Weights of a small transformer language model: 7214 steps.
Each number is 128 + 24 x the weight over its row's rms, rounded and kept within 0 to 255. Layers, rows and columns count from 0. The size above them is the row's rms in percent of the matrix's.

# layer 8 MLP down (transposed), 256x64, rms 0.228, rows 201-253, columns 0-63
size [ 94  77 111 106  94 104  81 105 101 103 104  92 105  96  94 106 120  98 104 111  91  89 102 101  95 102 114 106  97  95 102  99 114  91  94 104  98  91  97  94  86 100 105 118  93 112 103 102  94 112 132  95 109]
[[122 128 116 169  78 152 161 158 138 119  97  89 173  76 131 109 135 104 119 119 122  98 130 146 119 119 117 113 134 127 114 147 137 160 102 156 126 188 126 133 137 160 118 131 144 111 135 112 117 107 112 169 160 107 127  77 139 158 160 113 111 115 107 159]
 [114 103 136 127 159 118 149 146 162 115 129  97 113 116  91 169 108 145 145 187 142 129  92 146 116 114 101 128 131 119 124 114 140 137 114 114 125 146 128 101 101 135  82 150 132 102 132 113 146  77  90 171 139 103 138 172 142 143  98 148 106 104 120  73]
 [126 120 138 145 166 135 108 129 106 133 131 109 145 105 123  95 140 127 114 113 105 135 111 106  91 168 156 127  93 121 157 107 108 162 152 138 109 174  86 137 175 113 118 134 111 118  91 136  94 145  85 136 151 140 140 124 103 167 185 140 156 128  91 103]
 [137 126 139 117 126 133 150 151 118 126 140 116 146 105 123 141 138 127 100 126 123 158 127 179 130 156 111  90 130  97 105 131 144 170 140  89  69  64 132  87  81 142 101 114 145  78  87 131 120 105 113 138 110 128 104 157 129 108 152 142 148 143 113 141]
 [134 112 104  87  91 118 140  85 102 156 148 159 131 130 109 143 143 112 164 139 148 142  98 162 145 144  93 142 131 122  94 121  96 133 156 127 100 122 141  87 178 157 129 154 141 132 150 166 124 128 112 169 140 114  67 121  88 125 127 137 132 108 112 103]
 [112 128 132 128 135 138 128 136 105 132 107 160 108  90 116 181 124 114 116 144 115 109 121 137  83 149 104 172 164 129 128 132 156 114 118 115 123 101 125 121 135 157 154 102 123 123 195  91 120 138 111 185 142 120 173 112 165 140 110 155  97 137 144  88]
 [130 125  86 155 147 137 109  96 165 118 102 162 113 154  88 162 150 111 105 149 147 138 113 131 141  73 103  90 114 128 112 167 157 100  96 146 128  98 117 132 122 148  98 141 146 102 134 140 128 168 139 153 154 135 151 123 111 178 167 134 132 111  96 139]
 [138 105 139 118 116  95 139  72  89 121 132 130 105 101  94 126 102 148  86 107 121  91 151 153 124 118 120 133 137 162 161 124 130 107 159 134  90 127 131 104 133 155  85 100 161 137 124  89 109 101 121  94 140 173 144  96 153 131 117 117 117  95 126  87]
 [140  92 119 132 146 136 162 115 153 135 168  89 119  93 133 114 115 140 119 106 161 123 103 171 175 115 113 122 163 142 176 133 132 166 131  95 124 144 124 165 124 125 128 137 140  71  98 131  86  92 114 149 108 124 140 151 117 150 169 148 135 156 113 145]
 [126 157 129 144 125 145 105 117 115  91 149 138 146 100 119  88  85 103 154 130 101 107 111 166 125 153 108  93 167 133 147 109 155 130  95  96 143 159 145 136 106 113 113 137 163 126 125 139  85 117 113 144 133 137 129 156 119 137  83 166  95 131 168  75]
 [100  88 129 129 108 104 108 122 113 113  95 110 103 134 128 150 123 117 131  78 137 112  86  68 142 100 153 131 154 112  99 101 111 150 111 166 134 152 149 155 122  93 103 106 112 102  89 133 121 147 156 146 140 111 141 150 104 130 104 143 113 140 101 185]
 [119 118 117 149 116  93 152 126  94 158 154 127 165 155 155 122  98 132 142 141 112 165 152 129 103 162 142  95 127  96 156  81 126 112 133 111 117 131 112 116 109 118 155 189 128 153 149 133 123  86 119 156 126 107 128  92  93 115 123 191 160 123 117 135]
 [120 133 116 171  86 100 129 105 140 149 136 137 173 162 143 103 107 136 107 121 102 129 123 111 129 121 129 127 172 111 114 106  80 140 110 129 115 159  87 137 118 114 137 133 154 174 180 171 141 156  60 129 128 143 143 151 121 137 129 104 125 149 103 144]
 [146  98 147 145 133 120 133 153 102 163 173 158 121 123 168  97 148  88 108 152 125 152  80 117 119 110 187 158 113 135 150 171 108 139 146 100 129 123  82 128 157 124 147  91 130 123 117 145 161 147 145 112 133 116 144 152 124 140 134 158 112 142  98  94]
 [117 126 118 144 201 140 139 158 107  86 153 120 174 126 122 108 142 164 122 107 147 108 128 139 152 140 130 112 143 135 187 121 132 129 112 177 118 162 114  90 123 168 110 112 133 105 119 100 154 139 145 115 147 118 108 120 140 179 117 115 154 133 166 110]
 [166 128 102 114 124 168 122 132 129 112 137 123 134 143 157 137 169 121 143  79 125 154 121 122 111 125 108  56 100 126 136 152 137 148 120  98  79 116 167 107 110 147 119 100 122 107 113  87 139 131 111  87 131 163 129 109 165 104  98 138  96 101 127 153]
 [ 98 113 129 139 106 110 118  97 157 107 159 129 152 139 114 127 140  81 144 130 127 116 145  98 116 118 109  91 100 129 140 127 140  75 142 113 113 137 147 192 174 113  96  66  88 124 108 131 139 159 112 151 124  93 137 113 150 110 128 156 141 147 127 156]
 [193 134 139 126 101 136 143 129 162 122 151 106 100 119 128 116 163 140 127 156  96 127 124 106 116 108 104  89 126 100 142 162 136 173 167 122 121  97 117 169 163 134 104 138 128 132  84 167 153 112 106 125 169 110 136 114  83 165 113 132 119 112 125 141]
 [120  91 153 168 121 172 107 139 178 149 106  87  98 149 147 112 134 117 106 144  95 129 144 134 133 127 131 124 118 141  73 108 127 122 133 139 139  88 129 130 126 121 146  96 147 113 140 171 138 127 139 144 189 108 113 133 140 172  98 112 116  98  80 111]
 [128  97 114 114 117  86 125 156 119 134 110 104  89 102 143 178  93 135 108  95 144 153 112 109 120 152 120 132 141 105 147  93 151 127  79 120  94 147 140 105 134 140 122 156 155 139 149 110 158 168 106 156 118 124 141 125 169 182 150 164 161 127 117 112]
 [130 153 139 165 116 127  85 152 153 137 112 126 116 142 135 108  84  86 138 110 132 107 124 152 143 115 105 118 133 140 128 152 120 126 109 161  73 162 133 148 151 157  80 116 113 151 129 111 126 123  72 145 125 183 143 115  94  75 130 120 119 115 131 166]
 [167 165 115 133  90 131 139 132 125 125 101 127 103 110 117 119  92 128 109 123 170 124 133  95 128 160 116  84 145 179 104 107 123  93 144 101 147 133 153 129 179 106 104 181 118 135  87 155 117 101 114 152  93 112 156 115 101 146 112 121 122 119 141 157]
 [146 101  90 134 136 100 153 130 146 124 133  95 145 145 125 113 112 168 130 121 108  94 166 127 125 130 172 114 129 117 111 152 138 112 164 113 105 120 115 167 122 128  83 154 142  90 169 105  76 114 106 138  98 167 125 102 126 140 114 109  87 160 141  87]
 [110 117 163 174 148 117 157 153 145 127 189 133 144 141 157 146 127 138 136 113 172 159 133 166 184 136 113 115 140 118 138 119 117 197  89 113 106 115 152 129 129 124 136 135 128 144  79 143 141 125 130 126 141  96 147  94 123 139 150 112 106 148 143  95]
 [140 118 112 155 198 140 129 146 118 113 129 137 116 136 157 159 102 148 117 126 105 169 111 138 142 140 135  82 114 149 160 114 104 101 159 137 106 109 117  98  90 149  92 137 157 103 119 178  68 104 148 128 122 157 128 151 133 138 134 140 125 142  87 132]
 [157  91  99 173 131 105 139 157 126  99 122 136 144 134 140 155 144 112 113  71 143 178 144 142  98 133 141  96 128 132 109 157 126 128 137  95  88 130 155 122 154 166 115 150 102 140 131 130 118 134 161 157 116 134 104 129 156 121 103 117  74 170 167 138]
 [152 115 174 139  97 111 143 151 116  68 162 161 140 124  87 137 135 150 151 114 130 154 136 163 101 134 112 117 128 158 143 107  75 148 162 100 120 107 142 153  98 123 134 155  85 117 144  94 118 137 127 137 152 142 156 135 107 105 143  97 166 133 108 105]
 [103 166 149 139 126 177 158 122 130 150  87  99 155 140 150 165 118 170 128  92 163 139  91 140 131 124 112 156 178 126  99  64 131 122 150 137 160 137 146 123 144 126 128 121 133 120 132 123 120 144 163 127 148  76 142 126 148 139 103 105 163 121 139 147]
 [104 136  84 139 138 139 114  90 135 143 177 131 106 110 103 121 126 175 142 172 104 124  78 116 150 147 156 136 103  99 109 115 154 120 134 144 146 107 110 123 144  77 145 163 147 141 120 128 127 126 112 107 167 173 157 154  88 155 111 149 150 132 129 107]
 [128 117 110 103 130  93 106 150 142 142 134 109 137 125 122 152 146 155  85  98 162 139 122 114 123 128 108 135 159  74 122 128  72  87 108 102 145 178 154  83 135 111 159 135 141 171 140 135 142 147 150 116 104 119 151 127 149 126 111 166 106 120  79 135]
 [139  92 125 157 132 125 112  84 121 113 127  87 161 124 148 145 119 107 149 136 112 156 156 164 164 110 116  91 126 133 134 130  89 141 139 103 116 114  81 142 116 106 128 121 185 132 139 120 117 122 129 172 105  95  77  91 145 130 158 129 175 120 155 140]
 [132 124 119 132 129 106 130 121 129 132  98 114 133 129  70 137  90 128 144 125  63  87 132 129 177  94 147  87 113  68 103 152 100 110 161 146  80 144 103 111 104 163 115 124 118 120 123 112 141 124 100 134 148 115 130 150 133 143 120 147  96 157 116 141]
 [123 125 170 161 150 145 108 121 123 151 134  87 128 166 132 199 134 117 116  92  98 115 122  93 110 126 131 158 146 142 116 131 132 114 124  93  99 125 154  88 148 123 136 159 117 133 134 156 123 146 107 100 141 130 124 151 120 163 140 100 110 159 151 198]
 [173 176 131 111  99  92 173 144 113 126 131 135 127 111 112  81 138 116 154 126 147 165 123 130 121 164 134  95 136 108 136 132 105 132 162 158 124 146 142 115 137 122 102 181 136 132 114 149  84 131 129 165 117 163 105  74 106 121  94 137 114 133  92 139]
 [160 101 126 103 152 165  98 122 153 104 127 109 136 147  99 141 141 165 129 147 132 148 118 157  88 123 120 134 154 138 136 152  95 130 157 132 141 150 159 151 111  97 141 167 163  81 119 184 121 171 131 162  92  94 133 124 118 162 135 148 147 130 139  99]
 [155 106 144  92 145 126 116 136 119 160 130 111 117 120 180 136 137 153 139 161 134 156  59 143 173 121 124 157 127 124 112 122 166 170  88 137 164 116 155 144 129 145 153  83 100  95 135 144 109 134  98 132 102 163 108 113 132  97 127 143 132 112 127 152]
 [113 116 137 106 187  87 176 129 154 146 145 157 154 155 121 107 165  94 115 115 108 132  93 112 135 109 105 117  71 154 108 153 132 144 122 104 138 148 111 159 128 108 138 138 131 133 125 128 131  86 150 144 116 170 121 154 106 134 118  91 138 181 141 118]
 [122  93 121 160 140 108 100 155 146 130 126 156 119 110  97 148  99 131 104 123 119 139 149 127  84 129  71 106 123 119 105 147  87 130 145 140 146 125 112 119 103 163 126 113 113 133 136 136 113 100 186 122 155 137 120 116 143  59 131  81 126 131 181 139]
 [133 125 115 141 104 149 173 124 147 127 158 144 139 176 149 115 115 129 108 144 135 101  83  83 113 142  86 144 121 169 132 164 120 129  95 149  89  63 116  90 147 138 182 141 115 132 117 141 114 106 133 120 124 112 120 159 143 113 146 146 117  93 122 131]
 [169  89 124 156 139 157 110 132 107  99 142  95 118 100 134 146 122 111 128 107 126 129 136 154 140 121 117 180 126  96 131 129  88 196 128 144 161 123 103 137 135  90 146 125 115  93 118 115 137 139 173 134 122 183  96  85 133 127 137 131  89 111 127 145]
 [100 102 165 115  89 158  88 153  82 108 122 140 131 139 124  96 102 149 103 147 123 123 126 145 173 126 136 101 167 101 129 152 137 155 124 114 103 157 121 144  89 102 178 128 134 105 131 109 118 120 143 165 124 127 141 105 140 115 128 106  63 161 138 136]
 [126  88 116 153 141 138 125  61 117 125 132 119 130 116 114  80 126 104 134 142 111 122  95 144  97 165 134 120 111 109 137 171 149 129  80 154 123 142 140 165 136 143 125 109  79 174 121 146 132 148  80 109 103 154  94 141 147 109  84 118 134 116 122 126]
 [128  78 130 167 180 138 122 127 134 158 138 161 141 100 122 134 118 105  96 154 132 115 124 114 158 145  99 101  92 122 140  93 171 133 125 120 142 138 129 138 136 128 142 116 169  88 144  75  76 113 111 100 137 133 108 125 138 189 136 119 132 149 119 150]
 [135  99 103 148 124 160 128 118 128  72 148 100  91 145 133 150 110 182 173 130  77 157 136 161 140 171 140 166 137  86 131 156 141 131  90 174  89 116 125 167 123 120 109 117 105 115 112 115 121 153 125 120 147 123 118 144 135 149 127 142 119 143 133 125]
 [107 129 124  88  89 143 114 153 126 145 158 101 112  94 140 115 126 135  85 145 151  81 140 147 177 125 154 131 171  99 109 142 172 119 115 115 157  82 123 128 109 147 127 144  94  87 136 160 161 131 123 162 119 139 143 134 129 132  92 116 103 129 160 159]
 [155 106 112 105 108 148 121  78 116  95 106 136 102 134  95 119 114 139 159  94 148 165 156 152 101 125  69 134 165 116 143 135  70 157 127 125 105 125 106 136 112 134 148 124 110 103 136 122 127 129 147 144 126 165 147 135 142 124 160 175 123 132  70 118]
 [126 162 118 122 117 107 158  92 172 106 140 126 127 137 181 121 157 109 100 138 108 124 163  81  94 109 134 151 184 168 147 106 138 117 148 132 148 137 141 137 141 112 137 171 135 141 110 173 134 126 116 136 156 107 154 110 123 142  82 168 144 109 133 148]
 [139 113 134 131 120  97 123 137 172 145 127 125 125 101 149 138 138 112 139  88 195 184 133 109 120 114 120  67 106 135  87 132 137 124 132 142 135 131 137  91 118 140  99 143 116 134  89 144 102 156 130 134 120 140 173 171  83 118 156 153 133 151 133 156]
 [104 112 173 150 112 139  75 115 111 132 134 109 140  63 103  98 142 125 151 113 187 132 130 144 141 166  92 170 151 129 122 147 117 147 134  97 129 120 120 143 125 119 129 107 152 102 102 113 135 107 105 102 135 110  94 106 169 127 104  96 163 109 135 120]
 [ 91  99 109 153 108 117 142 163 177 149 109 115 101 144 123  98 140 152 130  91 142 153 106 135 144 104 123 155 108 138 112 142 161 195 156 150  96 112  95 151 115 116  92  89  96 115 112 116 108 101 136  95 113 116 115 148 139 159 114 124 105 155 138 134]
 [142 155 107 100  82 124 129 136 180 101 127 169 144 150 152 150 134  81 105 106 141 152 119 121 174 124 150 102 149 116 164 139 108 126 119  86 143 112 142 123 173 114 107 124 105 118 102 147 123 152 106 122 104 113 149 121 186 156  96 127 142 109 155 134]
 [118 116 104 126 132 137 156 109 104 176  91 121 137 124 142 102 130 169 114 100 156 131 160 108  88 131 123 113 138 103 147 133 115 202 157 110 114 115 101 109 119 113 144 119 128 177 115 149 114 115 128 102  88 143  93 142 127 111 132 143 146 157 110 187]
 [ 85 163 100 118 121 124 175 126 112 100 132 174 119 100 122 116 122 108 116 108 129  98 102 143 105  84 109 147 141 106 157 120 125 178 138 133 111 113 124  89  73 118 133 127 112 110 164  81 112  99 149 111 118 126 116 130 143 105 149 107 171 150 155 133]]
# layer 8 MLP up, 256x64, rms 0.237, rows 202-253, columns 0-63
size [ 75 110 107  94 101  80 103  95 111 103  89  98  95  98 111 118 100 110 111  87  94  93  94  97 109 110 112  96  97 105  94 108  88  99 100 102  89 102  89  90 106 106 112  99 109 100 106  94 114 112  94 102]
[[126 145 132 131 105 109  97  97  93 186 123 112 149 128 103 112 149 140 119 131 134 153 104 134 123  83 121 112 156 140 132 112 188 135 146 120 194 182  97 120 118 128 160 156 115 146 115 119 126 115 139 118 136 173 104 143 144 133 107 120 112  86 137  96]
 [161 137  91 121 151  94 126 147 124 121  88  84 144 153 137 112 140  86 112 113 174 119 155 166 136 140 143 141  97 125 150 118 120 112 100 128 174 140  94 135 130 132 141 132 146 155 106 120 197 133 138 114 176 142  93 123 110 143 157 160 132 121 126 100]
 [126 107 129 141 125 128 120 118 139 125 144 157  95 136 105 126  96  72 144 138 147 149 120 154  97 111 100 133 104 122 110 149 187 122  90  91 128  83 109 129 101 127 101 124 160 151  79 138 119 146 122  63 120 118 140 135 134  77 127 122 152  92 124 128]
 [128 134 177 122 127 143 132 165 127 106 131 115 119  96 142 108 127 114  94 133 150 147 112 121 132 109 114 161  60 122 104 153 147 166 195 160 120  76 142 147 128 122 137 104  59 130 127 107 118 122 123 141 127 151 149 150 132 109 164 123 146 138 119 132]
 [138 167 116  41 125 107 118 173 134 103 104 149 122  82 158 122 128  99 157 125 163 126 137 108 167 113 161 143 136 126 144 143 125 150 134 114 114 139 106 131 125 111 152 128  84 130 113  97 187 123 106 117 130 122 129 136 158 140 124 125 133  87 132 101]
 [123 129 139 121 118 125 108 141 127 129  88 123 109 143 146 113 126 161 138 172 121  88  98 141  70 146 127 115  90 132  97 167 153 131 134 109 129 110 145  77 118 157 139 130 120 124 147 117 149 113 112 128  88 138  91 103 148 164 127  96 140  71 123 182]
 [106  95 157  71 109 121 115 154 157 104 102 160 130 109 139 137 140 112 109 164 117 141 123 145  97 111 155 129  94 133 123 124 129  84 169 123 106 142 111 122 114 135  69 130  96 112 125 135 125 156 141 109 108 158  96 187  85 120 158 114 131 136 112 111]
 [106 125  97 131 131 101 138 114 153 176 180 130 110 160 123  95 114 131 154 162 136 129 149 184 150 117 129 138 147 123 129  93 106 119 160  78 119 142 158  80 113 186  96 123 103 125 115 141 129 142 120 152 127 102 136 108 142 123 164  96 139 121 114 143]
 [119 107 185 121 146 125  92 112 121 131 110 142 147 124 107 144 126 104 182 136 186 115 156 173 107 132 109 127 138 112 126 167 155 117 147 121 120 103 112 118 136 119 102 126 103 178  85  79 138  95  93 128 130 154 143 110 121 125 148 103 163 117 142 140]
 [ 94 106 123 137 106 117  62  95 124 100 162 161 102  94 118 147 136 121 159  85 139 103 111  94 152  87 149 154 127 163 110 117 145 145 126  92 129 107 137 144  98 145 186 116 142 121 127 100 120 141 133 145 125 150 125 135 139  98 142 133 162 101 143 154]
 [146 118 105 172 132 104 108  80 178 142 128  94  99 123 101  99 122 138 160  92 154  84 134 121 105 130  88 127 110 194 127 104 114 118 133 124 148 127 135 155 122 117 114 120 125 116  71 114 125 155 142 133 110 152 130 106  98 100 110 121 142  93 126 146]
 [131 131 151 133 132  74  88  95 159  91 159 127 114 115 124  99 115 157 113 111  98 150 135 149 120 145  93 141 103 139 160 112 139 159  98 131 103 115 100 125 128 169 158  64 113 133 109 160 158 117 103 157 160 111 114 143 100 137 154 117 135 131 154 109]
 [144 118 138 111 144 123 130 110 130 129 163  84 115 106  92  92 115 122 142 197  93  90 117 145 100 124 140 122 103 145 112 172 145 129 157  88 127 101 140 131 125 127 151 129  85 168 128 117 133 151 131 117  91 181 101 131 164 141 110 132 153 121 147 110]
 [ 88 162 119  96 156 113 135 175 156 117 130 123 133 130 162  62 154  92 146 106 146 110 155 128 138  93 121 116 123 140 141 153 121 140 143 157 149 147  96 146 108 141  99 127 102 188 144 137 130  92 113 153 133 121 138 111 109 114 115 146 180 127 149 144]
 [120 136 155 128 112 106  93 133 162 111 133 108 166 146 157 101 122 162 104 146 112 132 104 156 124  53 132 103 131 107 140 124  92 125 133 120 108 149 143 127 113 166 120 139 117 134  79 135 146 150 100  87 117 114  82 129 127 127 131 120 164  88 178 136]
 [122 167 122  95  94 127 109 130 145  98 172 124 127 160 121 104 101 126 153 155 115 108 109 142 131 111 120 179  81 117 138 130 126 120 114 125 149 106 139 146 126 118 138 123  99 141 116 120 125 152 160 134 176 118 162 169  64  66 121 143 132 141 110 108]
 [115 137 138  89  98  76 122 115 106 123 133  75 168  91 154 107 130 120 126 139 139 110 109 120 147 117 189 107 146 115 139 132 156 117 117  84 114 147 134  85 135 152 127 105 138 107  99 143 139 164 136 133  99 116  95 167 151  93 109 140 138 103 164 129]
 [161 172 149 141 145  99 115 116 104 123 135 141 172 112 114 144 117  85 173  88 131 133 148 151 121 131 111 127 134 132 155 107 160 135 167 164 104 129  81 128  97 131 155  99 103 139  78 102 140 140 182 142 116 129 156 115 130 123 163 131 142 135  98 121]
 [172 133 124 130 128 105 120 162 112 103 180 116 113 146 149 116 141  85 120 152 163  88 120 176  60 126 126 134 128 142 121 154 113 142 110 108 113 107 102 124 146 143 137 142 136 130  87 111 151 178 139 123 139 113 133 152  90 110 121 132 140 103 171 101]
 [134 138 108 144 121  70  95 104 149  94 174 112 136 136 132 128 130 165 144 180 114 140  81 120  90 106 118 117 130 169 130 127 111  96 112 122 113 172 131 138 156 132 126 128 117 154  73 128 105 157 127 118 149 137 141 190 143 102 139 122 141 129 117 115]
 [153 131 141 158  79 132 128 121 176 110 126 123 136 102 120 121 137  99 160 188 148 117 187 139 110 104 176 165 105 124 129 145 138 116 132 116 142 138 140 115 157 126 101 154 134 167 130 144 144 160 132  88 140 127 108 151  67 137 130 134 132 108 155 134]
 [156 158 138  83 127 118 113 121 142 124 126 124 146 104 130 136 137  98 119 129 123 110 170 109  55 116 126 180 123 121 126 115 138 116 122 130 149 115 162 133  99 115 159  73 129  94 138 118 172 124 130 136 114 142 138 155 151 159 159 136 137  66 151  99]
 [149 119 121 105 111 109  89  99 105 145 121 138 140 107 140 109 108 137 128 157 141 111 149 129 115  87 201 134  87 145 112 140 144 133 135 124 142 134 157 115 146 133 148 129 133 145 133 127 122 143 116  93 111 167  41 176 142 159 131  99 137 152 137 133]
 [107 121 138 122 133 120 112 110 140  93 161 156 147 121 125 124 102 109 117 142 141 136  90 154 130 156 108 125 129 143 132 131 129 160 143 155 139 105  85 147 146 127 128 138 112 178  80 157 133 131 157  70 169 160 139 170  93  84 108 124 156 130 120  81]
 [ 89  79  92 133 140 119 135  95 136 138  83 158 177 146 157  90 100 111 140 113 133 101  93 144 111 110 108 120 143 135 165 128 150 123 140 105 154 122 139 111  76 136  74 130 125 172 130 111 171 114 141 105 147 115 135 113 141 130 111  97 122 108 132 112]
 [126 116 140 116 130 137 146 144 148 108 145 142 118 139 171 135 128 157 154 176 130  79 125 132 110 136 114 158  88 109 131 159 143 119 174 122 177 130 121 124 123 134 146 138 118 173 116 108 132 135 135  76 124 141 132 151 130  54 142 147 137  95 129  74]
 [ 97 131  66 106 130 133 136 130 179 121 184 145 147 149 133  82 130 137 155 137 124 136 101 124 116 126 151 146 135  98  88 114 144 147 126 109 142 126 115 150 134 123  98  96 121 158 118 126 115 183 159  93 139 135 125 130 128  62 124 102 145 128 141  95]
 [127 138 190 129  62 105 115 135 128 139 145 107 119 145 111 133  75 138 136 135 117 120 123 112 108 132 135 147 113 117 132 163 149 127 113  93  96  98 130 164  86 187 133  85 119 118 105 127 111 136 132 111 146  96 112 163 136 103 114  86 114 142 122  95]
 [105 143 136 148 142 135 119 142 112 144 130 116 142 132 122  86 118 119 103 157 111 156 113 138 116 129 133 158 100 125 152 116 145 145 160 107 101 129  88 145 138 124 118 111  74 123 132  90 122 122 152  68 150 116 145 179 120 130 183  59 121 132 162 112]
 [144 134 111  95 161 146 137 108 170  88 115 120 128  99 101 131 111  98 105 149 111 120  95 145  90 136 136 128 112 164 110 144 128 138 110 133 143 115 148 153  92 145 147 117 125 122 135 114 184 168 161 109 126 141 142 168 111 109 120  85  80  94 135  83]
 [120 152 159 121 130 107  89 107 136 187 132 117 150 151 107 140 121 152 144 112 102 109 119 132 126 108  92 107 125 139 126 152 156 123 162 142  74 101  95 126 131 175 143 103 154 181 138 141 107 163  90 149 152 106  89 111 122 115 116  86 132 131 130 120]
 [ 82 144 145 123 148 130 106 111 128 143  61 103 110 149 187 131 133  81 147 121 120 102 147 119 118 130  96 159  90 157 144 130 159 151 134  98 123 117 150 104  77 110 123 156 135 156 142 102 160 145 118 157 135 133 120 133  99  85 129 115 140 129 114 148]
 [141 139 124 130 106 100  96 110 176 129 124 130 128 134 137 113  97  78 116 125 153  96 142 110 144  95 120 118 140 155  87 125 127  88 161  92 129 136 114 158 161 131 151 135  99 144 118 101 114 118 115 122 104  96 149  94 133 113 166  92 171  92  88 158]
 [158 163 189 141 155 114 140 160 108 139 157  67 135 107 166 109 154 120 142 128 146 145 138 114 131 134 160 125 134 127 131 126 172 115 130 114 190 143 127 109  99 132 125 137 101 112 122 114 141  98 142  61 125 138 109 127 123 115 146 134 156 124 150  92]
 [144 160 118 111 148 105 132 122 136 130 156 151 111 116 153 113 107 120 117 150 171 119 125 148 110 143 110 150 114 111 191 107 111 108 148 100 128 150 132 122 107 161 116 132 140 161  99 138  96  91 179 138 148 113 169 147  60 121 138  82 109 125 147 127]
 [ 97 116 112 124  95 128 137  87 133  85 110 142 154 150 131 111 105  82 165 124 140 135 136 142 117 138 144 141 142 146 165 137 170 175 131 146 139 164  98 144 156 170 123 149 144 103 110 134 157 150 124 124 159 131 125 154 117  90 110  70 152 137 105  95]
 [131 112 134  95 136 126 129 134 132 191 163 100 144 125 100 142 144 106 125 132 153 149 102  94 108 136 138 139 133 177 156 132 117 112 144 151 137  96 142 114 116 135 138 123  62 115  57 127 147 126 155 118 146 136 121  95 129 130  89 116 152  96 101 164]
 [130 151 104 134  70 101  77 139 124 141 118  97 157  90 144 127 134 128 103 122 178 153 153 140 104  99 115 108 130 141 108  99 139  86 131 167 106 117 122 138 112 109 144  81 109 107  78  94 130 152 129 105 109 116 116 116 142 119 147 138 177 120 132 142]
 [164 179 137 121 164 150 161 159  90  98 136 138 110 140 101  84  97 122 111 106 119 157 118 105  83 103 146 179  85 141 160 132 166 148 116 140 150 119 133 163 135 149 138 117 112 126 105 120 137  93 133 112 159 114 114 127 124 140 136  88 101 107 121 126]
 [ 99 163 119 115 125 116 147  85 121 110 151  97 112  94 152 132 145  73 150 162 113 121 142 118  66 122 149 119 143 116 139 105 102 190 108 137 137 124 163 123 120 176 140 141 119 141  80 138 149 135 141 130 103 134 128 139  86  99 140 140 147 116 115 155]
 [116 153  86  89 105  84 111  97 134 165 120 114 135  82 145 129 140 108 139 125 143 128 151 154 145  84 119 116 126 119 136 151 138 128 137 147 173 136 140  79 143 114 174  93 129 117 115 117 166 123 145  94 116 175 128 138 145 111 180 154 159 117 119 132]
 [144 118 174 148 114 123 122 163 122 150 121 158 129 100 118 117 128  73 169 138 125 125 154 117 147 119 112 134 138 126 163 117 166 116 126  84 146 116 121 133 109 175 124  92 104 121 122  95 112 127  95 114 184 105 115 169 127 105 187 140 130 120 164 119]
 [163 129 115 129 142  91  89 112  95 100 168 141 116 131 128 107  88 131 156 178 137  71 143 143 114 157 118 137  80 144 127 127 115 165 131 124 134 149 132 133 103 142 148  96 114 149  74 102 144 124 137 151 141 103 154 108 108 152 138 115 170 130 151 150]
 [114 202 104 108 158 135 142 106 119 114 149 135 126 139  90 127 160 111 127 101 152 130 157 117 107 109 126 180 106 133 139 111  95  78 127 140 107 109 106 121  94 109 142 122 144 156 115 122 121 138 138  89 145 176 140 116 124 116 162 113 153 135 176  95]
 [129 136 116 102 152 122 124 131 137 100 178 159 147  91 168 114  99 146 155 147 143 145 120 128 106 147 125 143 134 125 123 137 199 142 177 125 170 106  87 118 136 150 127 131 107 147 135 103 169 140 154 115 122 142 155 174 135 111 125 114 145  76 129 152]
 [156 142 118 105 112  81 100 150  97 123 150 109 142 105 157 115 142 145  78 109 154 124 131 166  96 119 129 148  97 122  89 155 146 117  94 131 120 112 134 105 118 181 159  72 131 141 140 150 138 104 105 169 179 133 135 143 119 115 142 105 146 140 144 133]
 [103 146 146  95 156 149 118 126 127 169 162  83 107 115 140 137 127 110 142 154 111  89 111 129 123 143 160 188 128 117 128 146 160  89 129 107 101 140 131 142 134 141 178 110  87 174 130 120 122 161 141 108 131 132  84 165 171 127 125 107 135 138 122 110]
 [140 137  97 157 150 104 119 126 101 137 144 128 122 171 139  80 128 146 173 121 143 137 108 158 127 130 174 125 112 144 124 105 122 113 116 138 124 154 122 114 165 123  84 114 177 113 129 139 104 120 151 126 162 152 143 157  75 131 167  80 156 103 156  98]
 [145 158  85 109  99  98  80 100 107 163 132  96 154 102 128 108 128 116 107 159 133 137 136 149 121 128 132 111  97 135 113 127 112 153 207 125 168 128 128 109 114 132 100 138 116 162 112 108 148 154 133 126 113 102 165 152  89 102 134 155 113  97 130 142]
 [112 154 113  93 121 120  56 163 151 137 125 132 106 131 129  63  86 170 136 128 134 114 152 112 146 144 164 132 135 139 126 143 127 165 158 120 113 102 130 101 122 111 143  89  98 126  77 121 119  90 141 139 127 107 136  96 147 111 140 115 157  98 122 129]
 [ 89 122 150 128 131 108  84 160 173 106 146 161 148 122 121 111 144 160  99 121 146 108 150 125 137 126 140 134 126 206 122 133 124  94 146 129  98 162 132 134  97 119 111  97 107 101 132  96 135 104 188 132 130 153  89 128 152 115 131  90 142 132 141 118]
 [153 129 104 124 111 108 133 115 152 106 135 135 146 152 141  84 136 147 135 102 119 105 168 131 122 128 128 175 136 151 101 128 159 151  86 179 117 116 147 111  94 109 117 139 109 145 118 116 170  91  95 109 170  98 145 163 136  95 156 113 134  77 151 140]]